Weights of a small GPT-style language model, trained from scratch on English Wikipedia.
Size: width 256, vocabulary 1024, 9.65M parameters.
Architecture: RMSNorm before each block, rotary positions, no biases in attention or MLP, untied embeddings, local attention windows, gated attention, LayerScale, capped logits.
Training: 679M tokens, 10358 steps.
Each number is 128 + 24 x the weight over its row's rms, rounded and kept within 0 to 255. Layers, rows and columns count from 0. The size above them is the row's rms in percent of the matrix's.

# layer 4 MLP down (transposed), 1024x256, rms 0.0757, rows 808-860, columns 128-191
size [103 110 100 105 100 103 100  99  97  97 104 107  89 101 100 102 107  90  96  92  91 111  95  86  98  98  97 139  95 104 100  77 106  98 101  97 102 101  96 103  88  96  92 104  84  92 106 107 104 105 104  98  88]
[[139 147 126 116  93 106 115 152 142 137 144  97 154  88 178 113 118 127 149 102 127 112 139 154 101 125 147 141 138 150 145 117  82 115  97 145 132 116 130 124 143 135 142 108 112 120 122  98  86 181 146  92 102 117 190 122  65 140 145 162 118 119 131 109]
 [102 152 109 128  67 117  78 118 113 128  73 156 137 154  80  92 102 130 156 160 152 127 131 132 107 107 119 120 170 150  99 105 116 101 121 125 115 128 120 146  94 112 108 120 112 129  75 131 103 129 115 119 144 106 111  70 166 150 148 129 137 127 151 114]
 [125 127 149 104 118 149 121  95 133  69 139 169 125 126 129 125 153  89 143 159 148 116  96 117 148 145 135  64 119 137 139 135 113 104  94 131 148  92 122 118 122 122 139 137 130 142 128 108  87 126 169 126 124 183  74 121 119 134 108 124 125 139 115 134]
 [ 92 109 118 110 117 119 110 120  95 123  93 123 128 143 104 101 134 160  90 130 156 165 150 131 125 136  95 156 156 142 103 133 144 162 110 155 162 170 121 156 102 115 127  85 142 124 108 142 153 121 138 126 142 132 143 141 162 132 166 104 113 147 131  98]
 [106  86 107 177 160 117  89 117 153 125 144  91 134 127 153 161 134 131  92 133 139 103 105 151 167 122 116 139  89 139 114 162 162  84 150 115 157 102 121 105 106 124 136 126 130 133 109  94 118  77 132 169 133 163 134 126 127 173 167 129  91 118  79 125]
 [108 122 119 133 156 113 115 144 147 131  91 155 170 112 125 117  94 152 121 180 150 102  89  97  90 131 142 134 116 146 113 161 150 129  93 155 132 150 103 160 137 145 110 147 139 153 154 176 115 145  97 155 118 136  47 148 146 143 102 129 115 173 166 160]
 [129 149 125 138  98 114 152 126 116 154 156 130 130 166 141 162 128 143 152 135 159 106 153 100 134 153 180 114 147 167 152 113 153 109 172 146 117 125 126 147 133 108 131 115 152 156 161 143 108 125  91 176  68 163  97 123 104 129  86 144 159  88 133 103]
 [157 125 144 107 100  87 121 150 128 133 135 146 155 135 134 127  98 112 133  97 141 106 135 165 110 145 153  96 130 132 112 164 122 121 124 143  85 120 153 125 126 123 122 121 145 179 127 121 163 167 123 138 132 119 169 109 101 136 132 135  97 119 111 150]
 [139 121 100 157 121 148 140 133 110 143 148 147 138  95 105 144  95 150 138 123 148 138 125 156 141 125 149 125 140 108 130 170 134  99 131 126 111 165  94 167 112 105 104 114 106 104 161 157 114 167 147 103  72 117 134 172 106 113 111 158  90 126 102 111]
 [ 68 156 151 118 115  93 144 123 176 136 131  64 141 136 112 147 131  64 141 143 135 141 170 145 126  92 159 140 156 122 136 158 131 135  92 157 118 130 188 132 135 117 115 135 162 166 131 117 139 157  97 117 133 120 119 149 168 142 183 129 100 102 135 134]
 [113  81 116 161 129 127  91 129 130  71 136 131 125 104  73 101 133  49 138 122 110  96  75 107 136 169 111 134  94 118 103 123 109 146 157 139  79 163 143 124 125 144 147 111 113 159 158 122 156  97 131 102 110 146 127 127 111 105  97 133 121 144 137 127]
 [157 174 174 106 117 139 157 121 118 145 116 121 138 161 107 113 144 121 112 180 147 116  88 125 121 133 106 164 105 158 159 156 133 113 141 148 143 158  95 136 119  97 110 139 111 101 123  96 135 106 128 135 116 108 131 149 119 142 132  91 143 116 162 146]
 [170 111 105 152  88 154 148 128 158 149 134 137  99 101 125 104  95 105  90 116 101 133 118 121 129 150 132 117 105 131 157 129 142 170 145 163 123 100  96 141 140 144 146 152 113 146 142 129  64 115 145 134 123 147 122 116 141 100 119 144 132 115 136 116]
 [128 123 109 149 151 158 146 102 141 146 144 140  78 122 100 116 168 100 149 108 149 110 136 108 154 144 105 134 133 140 118 119 122 117 105 152 129 115 123 152 166 116  94 119 108 103 127 123 153 139 162 141 143  89 172 153 103 163 133 109 111  92 136 100]
 [144 138 122 101 144 158 115 131 114 144 124 127 149 150 158 155 123 169 133 150 151 131 116 140 111  95 140 137 177 117 136 139 147 112 115 167  75 115 145 138 157 120 140 147 117 119 138  80 136 123 140 165 130 111 133 111 104 123  89 119 161 137 122 129]
 [144 131 108  82 116  93 143 113  93 101 149 155 145 133 115 108 122 154  98 115 162 130 105 123  68 107 128 145 133 166 165 114 100 115 127 105 123 103 157 137 138  99 162 181 120 172 103 134 149 124 122  92 150 118 146 135 124 102 116 152 109  66 127 118]
 [148 147 137 127 128 108 141 178 116 120 146 131 146  79 139 138 113 130 152 119 119 139 136  80 118 130 159 122 145 145 121 152  97 106 171 133 113 173 114 141 117 133 127 136 128  78 133 140 161  85 127  81 131 142 117 152 117  95 151 141  75  79 126 176]
 [140 150 112 146 183 132 132 126 117 151 151 127  98 119 148 101 123 122 151 144 130 150 131 156 102  98  98 160 120  97 156 132 152 146 122 149 124 162 152 159 132 114  87 160 122 108 105 158 145 164 138  76 106 116 125  96 135 139 176  99 143 122 115 138]
 [127 135 119 124 111  98 140 167 146  69 122 103  97 114 115 154 127  97 137 173 155  73 130 147 133 115  97 128 113 123 107 159 123 130 140 112  91 115 152 115 180 119 165 103 162 108 126 135 129 130 148 151 140 125 111 158 133 170 151 139 149 122 137 140]
 [120 143 125 172 113 107 115 122 160 121 163 132 152 130 141 119 143  98 110 116 127 122 144 174  89 115  63  99 121 123  96 121 113 105 127 144  98 102 118 146 167 129 144  81 110 148  79 136 107 181 120 128  97 142 117 145 109  76 173 133 139 103 112 115]
 [149 181 143 140 109  98 140 139 136 135  90  95 103 150 127 173 124 113  96 124 122  97 138 168 138  93  83 117 121 106 147 105 116 121 103 184 143 103 124 169 117 107 157 112 157 120 121  75 135 152 159 148 144 114 158 116 123 118 133 120  87  88  78 146]
 [145 168 130 113 147 100 114 139 128 138 133 124 136 127 126 115 139  93 141 135 143 145 129 133 146 111  80 143 120 160 139 133  91 143 104 128  88 138 104 193 128 109 142 103  90 134 147 132 136 141  97 159 106 153 158  74 138 134 119 121 130 156 115 116]
 [104 146 147 131 113 127 127  85  77 140 143 109  84 129 148 129 142 115 108 123 125 116 149 124 116 144 135 141 135 123 126 106 123 126 126 117 112 169 111  71  66 138 154 114 111 121 125  75 119  92 133 148 158 112 121  72 160  94 127 137 160  86 135 132]
 [149  88 108 104 160 106 132 125 145 107 144 117 143 114 100 119 148  98 165 136 119 150 127 152 167 152 140 103  99  82 180 126 124 128 158 190  83 153 154 167 133 136 125  98 136  98 112 117 130 119 132 107 160 117 101 127 120 142 100 107 110  97 124 135]
 [121  98 141 104 116 130 122 134 149 130 156 151 144 112  92 134  77 135 117 181 161 120 122 101 130 133 134 151 125 150 118  80 114  65 141 182 132 121 101 158 133 176 131 153 100 118  88 146 157 119 137 148 105  96 105 127 150 157 148 119  99 137 118 176]
 [125 100 159 147 146 138  87 149 120 165 119 124 122 104 138 166 109  76 108 138 155 103 104 125 113 115 120 135 129 121 128 104 127  91 118 123 129 214 112 149  78 128 131 155 181 150 129 104 109 166 132 133 171 150 138 137 150 155  90 134  69 105 161 150]
 [172 134 108 112  98 121  98 166 152 133 114 115 156  71 129 145 162 137 139 145 130 142  98 105 138 110 105 106 139 161 139 116 123 144 152 134  98 141 105  94 131 118 134 134 136 121 103 111 137 155 134 125 127 101 145 137 122 138 138 125 130 140 149 135]
 [143 119 129 112  91 141 131 110 142 127 146  95 147 173 126  64 159 108 156 131 148 111 132 110 126 122 112 157 103 126 137 120 124 147 117 148 122 196 101 141 141 152 112  94 118 161  98 128 104 132 142 151 138 140 133 136 117 147 107 112 146 175 200  98]
 [ 89 136 205  89 163 123 140 143 122 126  84 143  96 117  99 124 123 107 115  89 159 149 118 142 108 114 125 130 126 136 112 137 137 151 123 153 184 129 144 123 110 141 112 138 167 141 126 117 144 103 156 103 129 136 103 126 121 124 149 115 130  84 134 165]
 [148 102 113 132 122 132 124 115 101 128 137 181 132 130 115 107  90 101 106 142 110 133 113  95 135 111 141 100  94 170 169 120 102 118 145  94 118 138 128 106 125 116 156 154 164 142 134 147 120 131  87 136 133  98 104 113  96 134 157 131 149 171 156 123]
 [107 118 109 113 131 141 124 164 133 158  85 107 120 111  98 150  94 107 103 127 141 147 162 141 124 108  90  99 152 130 160 148 111 109 147 143 153 147 137  99 123 154 111 116 133  88 133 104 154 143 126 193 103  93  89 113 128 119 126 130 131 115 148 127]
 [123 131 132 112  99 133 146 127 141 107 127 150 129 148 101 120 126 100 145 156 166 117 112  75 114 126 175  60  88 116 164 129 141 150  97 140 169 146 149 110  59 140 133  81 134 177 121 145 163 104 132 156 142  99 125 130 137 184 114 124 121 152 114 101]
 [140 124 127  96 114 181  72  86 169 113 185 102 157 142 124 150 120 116 111 143  93 141 116 114 143 147 149 136 122  90 117 162 109 145 130 104 103  86 148 137 137 144 129 134 156 138  98 123 145 116 129 127 172 165 151 128 147 132 123 100  68 117 148 130]
 [122 113 157 125 157  91 124 148 134 107 156 122 125  88 132 118 122  91 137 104 118 119 133 140 129 135 149 148 157 152 104 128 145 134 149 147  80 133 169 118 154 111 114 108 114 111 112 110  91 136  85 100 110 176 170 142 154 119 137 151  99 163  91 114]
 [153 130 134 128 112 167 128 138 168 127 145 174 146 111 133 113  97 148 113 135 124 125  92 127 127 123 123  99 133 134 126 184 119 132  90 143  94 119 142 111 138  95 152 133 111 133 122 150 129 104 135 148  90 112 146 149 151 132 107  98 148  66 110 114]
 [132 144 162 141 157 151 148 135 137 124 165  99 129 122 114 153 126 128 115 113  74 183 116 139 161 151  98 112 130 102 118 135 145 139 161 114 114 169 133 141 151 124 152 128 183 139 127 166 107  94 133 124  96 140 123 153 146 120 157 138 128  75 162 147]
 [157 118 136 120 166 109 116  78 155 113 124 166 148 117 147 129 135 195  96 120 134 136 125 126 138 145 146 124 161 105 133 175 112 149 115 112 102  94  85 134 107  95 115 161 146 127 133 152 152 162 154 118 119 161 114 139 125 142 110  98 111 137 113 142]
 [132 134 112 124 151 166 182 152 121 143 133 127 124 114 181 135 153 131 167 137 108 137 160 130 149  98 122 121 121 114 134 110 150 126 125 128 133 146 115 141  80 148 133 104 166 127 109 119 130 139 126 140 108 149  61 175 126 122 144  98  86  85 135  92]
 [138 124 119 116 100 130 104 120 104 122 147  98 140 103 110  96  93 163 134 140 109 127 119 129 147 127 146 121 112 124 145 154  89 171  79 136 119 132 126  82 177 127 138  62 122  79 161 157 112  85 129 156 169  86 129 116 177 106 178 168 131 111 125 115]
 [ 99 153 125 168 124 168 132 165 108  93 141 159 128 123 118 145 145 128  76  98 105 136 120 109 119 138 148 168 138 120 167 108 109 144 135 119 107 141 127 133 101 122 107 133 133  97 107 146 114 138 110 177 123 164 108  96 163 125 129 150 105 151 133 101]
 [143 142 148 131 114 137 100 156 104 131  75 155 137 129  93 145 134 164 145 112 143 126 104 113 128 159 118 130 132 140 128  67 127 134 142 172 145 151 135 117 128 114 139 112 112 170 109 128 127 179 151 129 144 147 103 104 131 128 147  85 102 116 166 141]
 [112 114 126  85 153 156 127 102 138 116 130 134 130 160 106 124 156 160 144 133 125 160 134 128 125 113  77 170  88 128 134 144 113 101 151 116 126 161 133 119 147 116 142 138 131  96 113 109 112 135 116 151 136 111 161 162 109 158  97 137 105 129 118 135]
 [129 139 118 133 106  95 127 100 125 146  79  87 143 127 146 149 106 113 107 121 146  87 149  98 133 156 103 129 100 124 104 107 146 116 125 110 123 104 121 152 173 142 107 126 126 111 121 150 124 104 108  98 147 152 153 106 138  96  95 141 117 116 124 142]
 [101 119 101 128  91 119  83 133 148 133 169 100 147 114  99 116 128 149  98 131 142 142 151 122 130 137 110  94 117 148 101 114 109 112 128 103 127 105 141 105 111 154 134  76 105  93  86  95 116 121 115 128 137 144 106 131 111 116 106 121 134 151 150 116]
 [147 113 136 123 110  88 167 144 120 172 172 124 153 132 136 108 160  77 112 106 122 108 132  69 146  97  84 114 115 126 129 140 107 121 121 157 111 136 131 113 155 121 114  75 160 124 120 176 121 137 189 123  77 104 167 126 148 101 160 104 129 123 123 146]
 [110 120 141 150  82 109 116  87  84 145 117 163 118 128  89 110 145 151 120 122 145 147  98 133 120 114 149 117 159  94 146  94 131 136  86 134 159  89 149 125 165 171 115 145 100 142  96 104 163 147  99 110  86 141 155 185 121 148 142 110 137 108 136 137]
 [114 125 166 120  82 123 143 137  89 133 121 123 146 119  39 141 115 127 151 130  84 100 102 150 142 126 126 123 146 135 120 114 127 163  78 104  96 117 129 123 105 153 132 128 120 127  84 109 179 143 111 127  97 156 170 128 163 121 122  98 126 144 107 128]
 [154 145 105 133 127 124 122 160 121 137 118  94 149  79 128 170 124  83 136 161 130 120 126 133 114 117 100 104 103 131 167 122 110 106 148 144 110 160 112 150 161 138 132 129 104  94  91 118 135 121 163 153 125 143 146 181 135 147 156 119 141 162 164 144]
 [156 130 123 148  81 113 147 143  90  86 143 166 103 101 106 156 143 114 131 112 122 101 177 123 151 132 105 122 102 130 101 129 124 133 142 140 106 178 124 128 103 111 147 104 147 168 112 167 147 126 133 126 158 134 116 114 138 144 104 116 131 155 131 126]
 [145 191 100  92 141 114 147 103 100 118 139 118 149 158  99 144 125 115 114 127 134 145 169 121 153  66 184 144 156 132 127 102 155 147  97 135 116 146 151 112 133 178 137 150 153 158 118 137  91 108 145  96 153 128 176 141 171 108  57 129 106 112 157 122]
 [111 117 119 163  97 110 112 128 128 157 114  93 139 157 115 106 135  96 156 101  82 133 128 101 128 157 114 117  96 138 174 165  93 154 147 140 137 123 121 112 127 119 155 119 135 119 143 143  99 150 147 108 111 132 107 113 154 140 151 132 130 143 197 144]
 [149 102 122 120 152 160 129 133  99 130 132 102 162 138 150 120 125 114 130 126 111  99 104 135 115 134 147 104 102 118 137 159 158 148  90 113 148 146 149 134 137 120 130 166  79 159 150  93 134 110 204 134 133 172 102 149 129 128  76 134 132 152 139 136]
 [100  93 108 129 133 106 137 135  97 142 101  93 184 148 128 139 108 112 115 138 122 102  88 151 100  94 151 163 123 154 138 122 134  97 124 105 106 131 189 142 117  92 135 140 139 128 146 160 107 102 115 138 126 101 143 118 155  54  59 154 111  85 147 138]]
# layer 4 MLP up, 1024x256, rms 0.151, rows 809-860, columns 128-191
size [108 103  98  95 101 107 102  97 100  96 108  95 111  94 106 114  94  98  94  91 110  96  87  96 104 100 105  97 100 100  78  98  89 108  94  96 103  99 111  97 108  94 102  84  89 106 105 104  96 106 101  90]
[[164 131 125 146 153 101 102 129 115 146 182 144 131  89 172 126 133 115 101 152 148 116 121 146 102 128 123  87 124 157  93 167  82 162 181 139 157 146 170 128 115 113 119 102 166 123 161  92 116 128 138 133 103 110 104  87 105 122 169 153 131 135 131  96]
 [193 169 164 113 110 136 131 133 124 119 136 123 124 127 163 143 108 158 118 127 110 190 123 123 129 132 143 194  83 127 116 138 122  97 141 101 129 128 132 150 156 115 183  92 135 109 104 159 133 132 128 102 134 106 152  79 131 144  89 106 110 141 166 126]
 [ 93 121 116 138  98 147 136 129 140 124 140 198 102 132 121 136 128 126 121 122 125 111 159 174 119 128 136 141 193 175  99 170 127 123 138 113 113 127 147 169 174 137  95  83 120 128 139 153 141 131  84 115 155 182 135 111 145 150 141 126 128 171 117 105]
 [165 126 128 139 109 117 130  87 109 134 144 183 118 116  95 119 126 135 124 101 177 114 126 137 139 149 135 140 107 137 153 161 134 167 111 142 117 104 134 133 108  79 126 118 175 106 113  98 140 124 135 150 152 156 122 103 125 115 145 139 110 138  95  59]
 [143 128 137 131 140  98  97 118 146 128 152 144 132 107 101 184  78 162 108 130 175 100 110 115 114 164 126 127 110  68 121 142 159 124 160  88 142 153 111 112  99 135  90 140 131 109 148 117  99 147 123 128 154 157 164 115 121 172 129  70  93 108 137 128]
 [129 153 167 109 129 130  99 131 124 160  96 121 142 162 121 171 109 112 118 183 127 123 153 147  89 124 116 114  77  98 160 124 147 121 163 148 134 115  90 135 148 150 125 184 126 158 163 165 116 144 102 132 107 123 135  88 147 109 126 122 103  81 162 128]
 [106 123  70 146 126 155 104 144 114 145 136 151  98  64 161 106 153 148 124 122 136 119 129 115  99 117 136  94 115 108 122 127  95 109  91 117  91 165 133 129 119  76 140 120  89 138 111 121 110 177 110 126  74 102 129 145 133 132 114 127  95 117 120 102]
 [135 150 128  96 130 107 113 139 135 156 116 112 140 129 132 121 113 139  76 107 132 132  89 120 145 118 146 121 116 164 138  94 128 140 165 148  91 105 139 167 154 119 138 136 144 152 115 117 155 118 102 157 140 110 140 118 149  89 130 126 126 145 172  99]
 [180 147 124 122 134 109 128 170 105 142 141 146 127 135 118 100 151 147 119 120 135 164  90 133 149 177 106 160 112 142 134 122 123 157 124 117 124 139 145 121 122 115 131 136 115 145  89 116 172 150 160 156 155  98 140 101 114  55 128 137 156 134  95  80]
 [157 100 110 145 125 114 125 140 134 166  90  94 119 119 113 161 102 110  88 159 102 113 115 112 151 116 155 115 118 123 120 106 168 104 166 105 120 154  78 143 140 169  93 170 137 100 134 159 155 135 131 104  99 113  96 123  80 163 145 126 100 131 161 142]
 [123  82 121 122 111 132 135 100 130 116 100 133 122 142 118 149 105 157 155 141 103  97  82 105  75  82 103  96 125 146 110 125 162 156 116 153 124  80  92  96 164 117 111 191 115 102 138 133 162  99 103 107 158 109 119 113 146 111 106 155 116 121 123  87]
 [108 174 106 143 162  83 107  90 134 115 110 145 134 141 135 148 119 124 129 140  91 141 139 110 138 119 122 117 161 119 115 108 128 117 184 175 109 129 149 125 133 161 120 145 100 142 132 120 143 144 115  85 158 121  94 177 130  97 116 143 120 125 132 130]
 [159  99 166 109 129 125 138 128 142 101 143 139 142 142 120 133  87 143 153 126 120 155 119 121 138 151 147 184 147 127  97 109 112 127 154 125 142  85 115 152 134 145 133 120 156 129 167 146 199 116  84 150 127 132 112 157 130 137 161 103 155 149 142 125]
 [ 94 127 120 107 151  66 132 154 107 121 136 128  85  96 125  85 136  80 152 125 109 129 151  92 165 137  83 119 170  98 164 173 146 117 145 108 173 122  95 135 190 102 155  84 146 111 107 109 174 152 129 138 124  95 129 111 130 104 144 103 148 145 174 126]
 [139 169 132 138 120 145 134 121 156 141 125 130 118 147 132 167 143 148 172  78 110 152 125 149 102  91 177 122 131 130 109 142 114 122 141 115  81 148 149 154 129 129 166 140 122 151 170 122 107 160 128 140 121 107  70 133  84 116 125  89 108 169 122 125]
 [147 128 103 137 103 123 149 153 123 152 114 166 128 115 115 161 168 108 123 110 139  94 135 136 154 144 127 124 137 123 112  83 123 135  99 129 100 122 113 136 133  99  73 110 123 118 137 110 136  76 150 162 125  87 102  76 101 128 125 126 135 154 170 132]
 [125 142 112 168  86 116  90 131 158 122  84 138 114 111 130 124 174 125 144 120 110 153 102 133 113  97 129 150 137 147 133 118 121 155 132  83 120 127 127 149 176 126 143 109 156 105 153 158  98 132 120 102 138 105 173  71 109 109  98 120 105 118 140 151]
 [122 114 148 100 128 134 105 176 135 131  94 141 158 188 130 100 144 170  70 114  82 126 143 169 204 126 101 146 162 164 131 107  73 108 135 139 103  71 152 142 115 128 172 164 128 102 105 179 120 138 147 141  98 124  84 119 123 160 130 146  89 125 132 180]
 [122 160  89 163 135 111 121  99 157 147 137 150 130 152 103 137 152 147 144 138 137 166 150 138 135 172 133  72 142 117 117 158 140 105  57  94 108 127 124 163 121 115 121 145 161 131 164 140 149  85 150 113 100 102 138 154  97 102 139 147 154 100 150 136]
 [142 106 149 114 139 121 138  97 162 111 134 113 136 128 110 124  94 142  88  89 115 138 122 152 146 106 141 148 119 152 128 152  94 132 102  78  98 137 148 138 131 144 125 114 162 109 130 162 120 159 153 127  98 136  85 134 110 161 135 112 164 139 123 129]
 [ 87 196 145  83 146 108 150 113 136 160 170 136 123 132 133 123 102 133 158  93 183 114 110 130 147 135 151 158 139 175 154 113 131 114  94 102 122 158 119  93 131 132 134 120 131 134 128 180 110 114  99 177 157 121 120 134 110 158 159 123 121 108  95  97]
 [107 134 115 109 116 112 103 146 169  99 128 140 138 145 116  90 159 125 120 154 140 144 134 144 141 101 117 118 133 147 133 165 151 185 103 118 189 142 105 107 161 101 111 138  89 125 129 157 158 152 105 119 114 164 144 166 118 113 131 147 101 125 146 137]
 [129 184 151 110 137 169 130 123 135 151 137 129  83  96 129 177 105 125 142 133 135 150 148 142  92 119 134 129 144 147 133 123 115 138 129 138 117 101 108 146 109  77 102 121 116 122 154 171 147 126 105  84 156 117 120 128 163 119 133  81  97 130  94  86]
 [163 126 108 196 150 114 159  96 143 109 143 150 110 158 135 126  96 126 114 110 143 138 121 140 114  93 112 111 148 146  93  98 117 131 129 106 124 122 139  74 152 126 171 103 134 137 129 103 157 145 149 125 124  91 170 149 142 147 142  96 142 116 106 137]
 [102 134  86  95 121 145 105  99  66 127 132 136 131 117 124 122 121 158 132 154 142 109 130 124 105 123 140 124 128 121  68 131  96 145 152 115 130  84 142 117 136 126 124 139 112 131 128 163 180 165  98 114 117 109 115  88 110 156  90 144 173 104  55 110]
 [123  81 169 190 169 127 152 115 124 106 135 142 140 153 114 144 124 126 115 104 164 144 109 114 132 131 143 117 139 111 104 148 155 117 151  74 149 127 112 128 128 158 111 126 133 157 149 132 121 127 136 107 111 170 135 164 108 106 143 185 109 107  86 139]
 [135 139  81  90 114 118  94 119 114 162 146 110  82 106 142 154 128 103 112 138 189 108 112 133 166 109 145 151 139 145 134 104 116 136 145 172 124 115 105  85 105 169  94 111 129 104 130 129 129  92 120 103 108 146 146 107 132 136 164 115 134 136 111 156]
 [137 146 156 100 184 126 113 100 128 137 156 117 100 120 155 116  85 156 163 109 111 106 119 105 153 115  92 100 137 127 144  73 124  90 132 106 130 118 142 139  90 136 162 138 123 126 139 143 102 133 162 153  96 127 121  82 161 147 107  93 104 113 129 126]
 [112 135 173 153 133 144 133 126 127 133 107 139 112 131 128 164 161 132 140  95 116 118 144 105 129 151 113  88 150 139 122 101 116 126 124 146 140 126 101 161 126 179 123 130 124 142 117 150 102 154 104 129 165 128 118 135 178 146 115 140 130 114 144 140]
 [117 126 113  87 133 111  98 157  91 120 117 110 136 125 140  80 173 136 121 159 143 118 160 129 113 119 156 133 147 122 159 130 158  88 133 109  86 142 101 114 112 133 134 117 122 142 120 133 109 112 136 144 113 123 135 101 112 107 165  88  91 126  77 156]
 [ 86 143 113 103 143 148 136 143  68  99 132 141 110 169 113 122 168 135 140 146 115 111 138 135 135 109 168 171 115  96  89 107 136  82 132 140 120 114 159 146  91 147 111 131 124 150 149 121 135 116 148 129 131 127 148 123 110 117 160 146 104  82 140 150]
 [132  95 130  92 139 137 162 158 120 143 130 129 140 152 106 139 137 103 145 144 103 153 189  95 127 121 108 156 152 104  97 109 102 113 126 117 144  89 115 172 113 173 116 173 135 120 128 117 130 117 103  74 132 135 132 150 113 111  96  98 141 146 160 104]
 [115  61 112 111 130 107 115  95 140 150 125 118  80  94 179 153 145  98  93 108 144 136 135 135 160 112 136  97 119 119 141 118 159 144 141 107 101  98 108 166 144 169 171  99 107 105 121 145 116 136 119 132 119 187  99 121 142 115 159 110 130 140 127  91]
 [136  95 108 130 118 113 119 134 156 159 114 107  86 144 131 118 112 132 126 165  87 118 150 119 136 125 149 116 116 153 103  92 135  73  89 163 154 166 145 142 119  78 107 122 124 189 130 154 141 105 168  91 202 102 173 124 132 124 205 117 138 140 151 113]
 [136 104 167 112 117 137 103 129 109 118  91 149 155  84 163  72 145 127  97 139 106 102 131 116 120 122 130  91 123 130 115 133 110 125 141 177 136  90 136 176 131 139 140 115 166 112 113 154 143 116 115 149 190 111 125 121 129 114 141 115 123 110 127 134]
 [166  90 146 146 142 112 122 119 151 107  78 142 120 113 132 181  97 114 115 120 156 119  90 150 117  68 121 138 163 164 137 153 134 116 115 115 156 120  82 174  93 127  98 109 129 145 136  97 160 124 128 164 128  94 194 119 145 115 146 157 133 133 109 143]
 [144 131 126 117 108 121 148 155  95 115 152  98 159 137 132 170 171 123 116 138 111 185 169  84 128 142 125 121 134 136 120  91  77 144 112 125 147  82 113 160 114  79 126 164 147 141 149 133 141  93 161 137 114 129 145 107 131 120  79 156 125 173 128 156]
 [138 121  84 152 116  92 172 130 139 128  73 123 115 132 161 138 116 120 114 128 106 173 157 158 121 111 140 104 146 148 142  96 135 116 106 131 124 156 116 132  91 151 109 160 114 109 118 105 184 131  99  87 106 172 135 152 127 123  97 118 137 103  92 145]
 [167 106 103  92 135 146 118 127 125  92 132 143 118 124 117 121 113 100 169 125 122  79 139 147  66 144 129 126 155 123  86 117 171  95  82 123 118 134 173 131 106 114 132  96 177 160 118 155 137 112 106  85 131 139 133 114 142 180 136 111 144 151 153 100]
 [131 103 116 192 120 123 136 107 123  79 126 155 119  75 152 131 116 111 167  97 142 134  70  88  99 154 123 149 114 144 153 168  97 143 151 126 141 126 154 119 121 130 132 154 131  88 134 122 113  84  96 106  96 117 174  93 122 106 128 138 155 171  85 144]
 [136 144 108 174 138 106 139 143 117 132 102 146 162 108  95 138 138 112 148 186  94 111  94 122 143 131 165 123 136 142 137 149 124 123 128 115  94 132 152  82 104 133 122  93 135 159 142 167 136 134 108  86 135 143  90 124 127 122 112 140 132 146 113  81]
 [141  85 140 108 123 129 135 139 141 138 117 139 131 149  81 125 140 134 160  94 124 142 113 122 106 138  97 148 132 101 127 143 162 150 147 124 108  87  94 126 130 105 170 159 102 127 133 127 123 128 131 141 107  81 123  99 144 142 110 141 161 111 129 114]
 [107 152 151 135 127 136  83 120 112 133 132 168 162 113 126 135 120 143 150 101 103 172 151 127 144  97 156 126 157 143 121 123 140 114  98 170 117 134 144 116 115  94 130  94 155 134 133 155 137 139 118 155 120 126 121 121 112  71  89 121 160 147 147  77]
 [107 131 111 159 147 108  95 140 122 107 130  89 109 146 108 130 153 154 151 127 101  86 146 165 127 108 116 142 117 168 135 122 115 138 120 162 148 148 135 114 128 124 139 127 155 152 123 104 138 143 133 106 145 145 174 166 112 153 172 132 176 110  68 179]
 [133 135 109 146 119 112 117 112 188 128 116  97 109 148 188 139 134 110 183 100 133 134 140 130 155 144 133 116 169 147 141  93 162  81 124 104 137 107  95 113 137 178 119 119 149 151 148  93  77 123 178  99 132 157 136  85 130 117 170 116 124 152 124 134]
 [104 135 148 158 127 124 110 159 175  89 122 144 158 126 192 149 154 117 144 118 121 130  99 156 133 154 163 161  76 175  76 102 128  76  95 126 126 132 199 139  86  78 128 100 158 138 166 148 164 126 141 128 107 135 135 153 139  97 134  88 160 127 123 172]
 [144 134 132 159 101 104 146 125 124 146  76 135 138 109 154 150 144 168 106 164 140 130 157 159 149 133 121 121 164 104 153  87  89 129 131 128 134 122 117 152 113  84  88 139 133 141 154 102 139 137 106 181 131  98 126 133  98 125 168 144 129 128 104  99]
 [121 133 140 141 138 149 107 147 123 105  94 131 178  99 122 152 100 131 108 108 158  53 125 185 124 151 144 126 175 157 101 170 118 133 151 108 125 111 132 129 135 121 135  97 133 111 149 143 147 151 161 135 138 142 117 128 113 177  78 133 159 153 168 109]
 [107 114 127 126 136  67 144 114 131 102  94 149  91 134 115 131 102 110 119 183 134 137  86 127 118  87 136 124 146 127 145 104  98 141 153 189 149 126 145 145 175 135 157 167 149 126 131 180 145 147  93 121 103 172 126 126  71 100 188 134 124 102 115 123]
 [117 137 135 144 148 137 121 118 143  96 156 122 124 106 116 130 130 121 132 112 131 135 130  98 122 109 114 128 127 127 155  90 121  84 119 117  92 147 156 163 108 120 135 163 136 139 150 100 162 118 128 152 104 114 132  91 128 144 147 157  96 128  79 131]
 [150  94 137 148 118 102 109 131 178 146 130 132 123 103 136 132 132 143 158 145 147 119 133 154 127  97 116  77 164 124 111  99  83 125 179  98 143 126 117 116 126 102  79 128 134 137 112 144  83 147 168 111 120 101 154 147 155  95 151 122 155 162 149 182]
 [151 160 174 114 134 153 112 130 122 112 119 151  78 115 142 111 170 143 108 144 124 121 113 164 163 122 129 116 107 137 132  90 135 155 164 131 153 104 149 146 143 133 159 133  99 120 139 174 123 159 127 123 155 136 158  96 148 152 142 116 162 111 129 127]]